Weights of a small transformer language model.
Size: MLP 512 GELU, 3.43M parameters.
Architecture: LayerNorm before each block, rotary positions, biases, untied embeddings, attention and MLP in parallel.
Each number is 500 + 40 x the weight over its row's rms, rounded and kept within 0 to 999. Layers, rows and columns count from 0. Numbers have three digits each. The size before them is the row's rms in percent of the matrix's.

# layer 12 MLP up, 512x128, rms 0.103, rows 401-426, columns 0-127
096:478395486552544496534478474479501522509566522517521444527480590571435519498531560450532426502523489547483492463510539580518463452483531443487574475491542514467563477500490553443449454511491439506560503474434517484544470456497514478544488516517546568377456572500484510514485520487449440495553420515523460517532492507483482527558486457535454459574564534530478530540509515493518498508487
090:502494496579503451499487487501391520526523516480433493598527506501483495562495486540511501469498444486507584546490526547516422507514483550479567494556528598455496555472528551522491505453426435470452547492472506465506500476570494480509480527566458486409493491492478471498585480456505425498459527511440541501556496499507496467545519514515491483547501498479546446497450561435433536404512
085:511506527438510483538543495529514522479461473507438480488520526509539587521526522485496495501562515484495456508491489544521525484511433522548498481553530452563528540542506425484446558484431435514430452457489529545518533480534515489510490430537481535398504474411528520507487538525554455520463517457473412422607398488535479437505464548545476458509446591458502509520502551502488470507494
080:467493446507432503525544484485453503491524513556521455538500510478497551552522503436522561476448533494577490471483485482521491433537436524501498520444524480524505490541458541484498486458527456540554499530559507527522473484447491433343488461550484413526495569484483467522578519507544441557532550466430460532465509564526493504558490576439460451475496587522537526509524495547501514517447
103:459410551419524437536453465475400514477494503465416515490495522528492529525523521506473473467589487495508498515505586481509383520516555519489513482568530485523477498523558490500508446433467453487482494499466571473493482482539462511565561448532511518501520494454509486514593528482503447544595478489528452416525552416555507535556497514465493452477519526543527557482504543513511531474491
092:468479492482465499494463443474495484505472487490496476483569531540491446549515539550457515471541510542560391503454513526466530454485516506458502521569497452574540451544490498517455496515456510493588531386482498539424555447498444438545514519486504535545430525444474528517539530557471497463534478454493489514519576558460436458548481449542527478504468530472489415489549567549523498430542
113:589512526549544466568485469504433524530497467523486460491544534500445489584471491587429458544504457502526553455503461460469428492517503496531497476487453459509510538560548505472483524500445399531580479554495466509493452483563399472540548466510499502474523554511540496522545506507478511522474561468533461492529495515530562498468424514408514367513491579502504504509499473483487488506527
082:468401446499416519529531472452518538477501497522442490514521547509507550515505510500469429456569432461564471499544526555513509518560440504425503557503540512478502523551531519506532521507488499466451500509458533521530429547535531496384548592519463517510443534471467448552477582584479458527489467480507514525451549438480474535524506490506543569506499503494502499454504498458442411447504
112:395479482494519448489480469520460487531488478490419490519498524523491543578442472527486512488520518530590486487482471525534470424437599491494512541504463479520547515532524456438535475488483469464487516500441477530528526483562565446461529436541485487522522433480523568525480590542507463545516545544478519480552546460451507465561487597437491455569539495442519490523535513501396480486519
102:461490528534511515610568469529481506555414521498535504520508519477529514537467583551509473517537496533520497504482499551488530516539570468460459512556497492466477479476490529366510564461505478521560553434521483475507526572445540497454512489487527488506562492515463505447501536496550483516552470414517445486446587437466436461483474488565509449535461511445463528518548524531448566479449
087:476466527525511503449452481480513533560565477478506476521573514489523500527624522532474421539582444481580459500487478543557426458462537478550530513515556547545446451564537445487493561491472497479569495502507507452425442512580459558500433466485540539460457412522543456455523525508511462450492518458510541432504528472460482496475502514553506430516529463461523459492506509493500517482476
094:449459440498454570493561443520522484534471480458479457558511532505485478501480481501507465526485503483506461482483554469505506511578477533526491425519464569532509579532486575414459488535465464515534542438556408520570463543491541439465539454516537462513495522457527525523506504471557402560513505469467538522421583462498538527562502474483482484572524432467436536478538500517523505436508
099:506476509497494443512460458460455509538523431541450495485526542508454583529420537502506467510453497486470481508444550522446524528514518546479569431508511434488520477468543498507456525475510503538473542617472501515568538472493503523499452559502512442554500506478489424532559518479475467530505518468484400505506529525491497541475490449457529450542445524528408605465471617475499533540543
106:455450482521482596575488520519533471530501496485573466535461544470456532493539465522535515470462434422435535521495446569482498541485517505472625506493570485564483512503497539497479537423532461521494471520446532453491501466483490501526464531580459459488563496502538477501504516446495495523518554525496506541446473441493545496502523486454459494582443506497465490530455527486369452484415
085:578544509442488503472521437459490519499571543466446538481494531452530461527608474479478452470539502471467522514511574531507496488533524468470480434492440472571451496528410516459527485399502528430570479524452486494529481550525508535436533544557538488509527490502517459509561585511481469487485568451506569546504510502548477512458431531518495462516503537463519448556476495469480520477394
100:539534505544551488442478487470475483580490550478432499513557526546445493505581475538509447457516431507433531517534520555451496435425516475514563453501549472545440564585508556486507497478452498521398505491422560479472468501486503554529511524554494519558493497534466525522488479474453446460483485440565509453534535473418484469486518449507528515569488508500518468541477545455556493422515
087:482533485517597578512532512424512533563474496458504529510547528474478497456518548493586448499444505449445536464479501491435512508532480476475501446410491526517462470498469538476407474463493521570559507528460514565466482527519492514512497434473494439420468507507507493517511557456563413500461453504468448492511508444468559602515463517486550445500595530517497519543467528461486448506469
107:507428495534435438519501479467526499578535483525446468539554539454471452638454589503482485493521482482501493501476530531510479442484579477534477481556494458515530555471518449417509451458488455539522491475462444439512474499487527560452495523534505446578439528508505552427572554589500426483498516502482533479507488519424513493523545503563453516512519532470531489524472500438508531474495
098:500466455482517526526447447514456614507523508518454507508512553480505592552477486508524506508470534520433516511438481531466431549509526495482521493490466462498488453496548556502525571458460487485531542508534511517509510481503485594510435513504567415429467505518419568464506488505544529495561512494485440442487496415499393543433469524502524550552535438524497569471489499501473413526534
088:483533460448497464525452433503504546491477430585494478482519513510494541537517444482510469451490467456470495519440529509453490510536472542448532524527564410543527531512500450526560462527502473492459584459477510529479513446443495572456567500494533520519412543469476533533535461498514535572466430545556436475601503488470514607468501483510551522476531521545438431528464507466457528505465
105:448548538509515548526515505549526570450468529511485518484479527474407511480471503526503510525514537497512455540518521472443483476500530469424563436473542500560488524537511478454451498531469486398466473495472520543511500454517467566554435583521486502463470513434502470499446557505499543517551528466432466483445496500489473588603490425446558485560464467497466528541580518544436456506448
094:536431449461555578571476447460418507561460503488482546488534501489506460472550496525501501514481516574553446516486520531473487529424544543495547465507455484537527437490560471479491440446541433559516496523498442449548531489530507468500515477537512477467475453519426461576519501470519458519489549459558478447568564536523604530492525459454460534519477500518533551500474570440525519436468
091:490445488550560575465568493416447522516489515563480523515542526501505511490477553476494463472515454442559419529562514530472472535544550535496500533535545493462531507545476549509434463464458490539453496541478458531488503409509558441463460543507524486492427432443527495471581477533543442571517459441509495438499467511523435521447470545521495438496507474473547564562471492537502504521430
098:427432537509436527509546470459515487526559509529488476521522572550403454428524490500439448457504463549511492468509497451509479454514505468405557505520558476519509546545555606526560461454483404508494472466500493509543473411540540463549472531584497553424505502534488472473474492466483522511574486501543496561521461492469492445509495487513487486547493548558524509540526474486478503492425
111:512499444486483446546545428550533550489495429564457455502471543446460518529454553476517506550444552512494527452484483434447546526534481472480589481516498456574491532522518515456513549479495469373500546478507509547429461458485536488543494416518532490495493504499547549483454462455459533510470484494527491399458504561504434473495492510533560503516565481509486523559590524531488559493459
118:561507491528425481510519447463503489512516517583490496477542546434522408537486425532489419498418501447473479521438491458441479517472493519508585423572538555542437538503504527479504568487508403449491490469493475487466510552503495600563503467455493533558491533508527520497516512491423513526521515490518512491454508515415490520516465526457507416469510546471523542581487534555514526522487
# layer 12 MLP down (transposed), 512x128, rms 0.0947, rows 401-425, columns 0-127
098:539558458513471438522499518503462465505536546437509496497502525488522534491560476489487588511493552523525536538515471473464496565506483591538484475460499415579448500494528459508536488451471540487437531482517520492518539535478474588445543435509511468571514436509484504546505518514544505497455518436495498448477461501518612489486560584519529555467461420470477468387488504439451466480539
092:476507487540459492530503492531469534505522467501558449428517483492512504497498467468529544418548515515520501535509530494474485463470430458520553511494500519416487437510433439565503519508428528484541582505448488453493538524501494423453600522552471517463574531531426480484518471446486596465515541558530416550521488476506531472481549401546494546489495573485544520459589499474506491494478
089:531450512547479447475494540568471538474574452443496545383485469588496491530471484511456475501504499483441462475493550536520501562477552407500529501492463509548501478443516514451531518457513536496542484526494564400506458470502457486490470517542476507492536478416505583437485518488506482510584462538567580504422573493535521501500521522461579504491495458507512501477545420492490517519557
084:483473509546547484506547528488461508431537468485578504494431434445482515449481536624475425543502512577485482514522547542555563465466493507582532530497529479486429539469476478454536475506499489531485445488518477519553511506442461527556536531427511513515607502522527516481471463444443541505483449476572474441452452547465519467456575521485479502490511494564558449490460494443532516489502
102:489463446567354498483545478563438485500508461531490540460474543468533391520483517457485502471554461602532484495501575483508587581439527520532601444586487473526550525465426422457502470489493510493468504530532544508504486515488500476570535543462442519512511511471468488491507481454501522592470473518523498497510473520509489501475516490484525471512466490533526531449463475496478532550458
091:514497508503576580500466578561499521504489518517493469521502374515528443460469460502594505493491446459500504533543414456475583443472506527497428518442535532456505515436555460544491514472445529474548478487543559466546502495508513481549547478535516485481561502492464510441516543500495570448484445508567412496453486503446513463483473456514468561481592531523542546530525483538472497483496
110:520491496615543507452499455495417549514551505549502523481488525465539518444509580528473512545498592469546502470492452468484502487492512448512462512486397493455466501511502540459494510512553510561500509494474423537481546486555538542455509466457479530501525444501403477536522454428422524502484502518455510453487491530440425504562506524408537526569490568523538461538549492565456471499520
092:502550569509499542505473554511534535499464482482502548562424527459435434509453479440408508506464586605492496462455472485534429552539492458518509492482487567493476480423498483431501438515498550475465499502502457507567516502584485453603541518445517561497519484425569526506554452438548499527476511508478458427534503468495479480518471500478505544478498505524475505584505541511528486530504
113:511451516580496502508560552527518470478488508456536479473538457490474489459473545439503512475509441488473574516541537498527457454472429566595484481463509478564536455521525527496457483504525516478512433393457477471496575490497573519525465422461509454501415539510557447465518498516525491517498529472510493530421552477471548520529565459465563489550443582509523523553493428523548455542469
111:511530463536475405456413509481497506475505502550455559506484437568503541510521491488472481528470533497481529463488482425500467459484417464498501508448574554526523486562545465626486409544468462471462454539494462481494504474548452551576437463512550487457500552538524508476488520533454517484495464543466554507568463511571572516529529572481524533470502482520502498447450525484585485488489
080:505512455448511530508568525528513450398506522532540527512442459544514525432477512521511491510501517489487511561495484394457541541533529572493461541447531437493458559556492472537411532445532540555468486529509470517566482460481544509477494417477522483493518487499440486448544505519506559490507507614514463518492449446569529461560516511496485531493452509492550552448470453502544395478521
098:539500502527508498488519519510527497403512526538369494444509389546481564528550538458444471546444531512471546541555479515503502579514469547471522544492550530479519454499488504527571506406508503477528503505387514417510529456450468532554516558477556569440490542446477452473464485499514464504529549541524540516499496469500493455490458549530449523455478521472512500513433515455481531535500
095:441496512441506503483451545456444457509465519551530558485485525520469524420552458506491490468480480506516549452527456503442521497587543466496478526480575534454484529436540445552498526526488451485514448486562512504491484562533517472505514484453520533542505513544368519486471501538517462486585459464550558523595496516462514494365505487478492519518530550518547507433505509496528462484590
106:419522478521490561567530504496475521514516500496440479493511504454594506467547489465511543563489480535461498438550475463467550528557511557544454527486547571474485484471551513560476500457515526453531492447421523402552512474437482506498485490589579450469524444509467501478487447495557536446512504547560447531529481540432533486467485405595513476537517463504479473493526491506462488439531
091:433451460397501532543509576560492515498436499453544495433501554522462494496503519483402542472522511534500581407515489495402517482533610459512493556516548470556486461486542536462461521593501537483508524474533521502521471510514516494551495483432554519498500459550486532504488443505551453510479519523534551491499458445503489483435513430491421474514510542550576497478500487485463509465538
099:510518502569488404485552563491503501513519501484455542508482510488526505481483399544532468499530600463567458457523493527462477505538463482498413508463494522463550569542535522474523514490526488527491489513449402499540547510567501520491553470545491442479602525469520483479478556478486491570465457474504472523421467498508595521539473388509493511484481532561451488454454426499524540499475
091:505544507467478529435531519499525463453570527436458496492449471561558469489566559521482569522507468537550473495471491500528593531540494514465465508490473491454541505491496441443522535473505522489408484483504474540514499585460534508479433467518537547547486554508474527421487532562404485399547491462474453560494379536507449478570541484514523517522471480461502490506523501470536481566480
110:480433501476491472493475462558509523506486484450532585550500500498502422490491525544530529406526559517478466495483595501499487592553462594497548532507491547487474533539505536531535487483466510518463496468446480416488535445490441484553470532459447438425516483440504469569499481388467536544488498546416542498498459486497529514541446510500514548504463477524544512408512540504548547502518
090:487510465501491468492565493450538510455492464491547533467508511477635539483514450455489521516449517620476513511523521497486431534531459459474473455564507551487553445491469458516500420501504567476491529508504562462503525505495490461466527439510496492415501618458480445532503485564516453503500463516474526482517447462529494545499466468493413477512519487420552546545563534510587537486541
090:493424521473483480487520510511562462510542529457510482469564453571585450496463474514564527463509522487535576527508511486516548478514501518528426452458468591456495456492472489490441528523567534491519532446482438398487548489509477479526487472564572533477547456515545459493444503484514521509538501400477551506440521486549517427532465563487476518556545471427550496484514455541517417478532
113:509488479459531558463567511486473511529417407543515487450474494512549558448566523494607561497479473420466560498493480532503482515577516459538461520467475549441570418540439609486394485527522487521528415447480530441547486535535475523452480466474506516492506483473491460502541531503486490479528524526530501491501451494471516507504539378506544503505528451514517520503550516505509506510511
095:539473494488520480566517536543513510504602512493512530457464439522536502441421501491454502491484521509539535428522495511508542495517483519451528505457486451438495545516459479485551437459509545505509555518485598466494500469460585477531391454489488525569498466400531536397493452520473529535438569512420471496525591512519523519461523490542518516506526536577515525512508463500439511450494
092:483523451453453432481508530550445490492509477479521510510487566486535528582561418516571507503529520586494591483479452467569505495489439496443552499553531464477486523423500468519506495543489443487573565479514385530471448523465541514493565491502533506546497594497494497509498537538504510431498478505417490554547490475423547519546491482493458451470470553523512477480508517445511440515457
096:537570470473505548457440488520491510527509499470515523515552530499508610514503456542491514449545504579499503544573487532550518580503494445447467452541452512499483516477498457501529498444531585588470484534523471475575492550464484524432460482478541518495546496527494467505468492560467390503515529503423448463477489503527593509522469529538487402470479438456498480406449506508479471487518
110:544469492463392535524512551534477493459495476457511571521502467527576515511440475554543525474540506492502463539510502462481518449495605459515488533445445530446484501551523445498499535450508513491570469462507505493560536564550497580493522498450493430531577599442500506534473461491475523542409537504521487482474453466485475507460510508475525502591454441529514486448544495456418512492435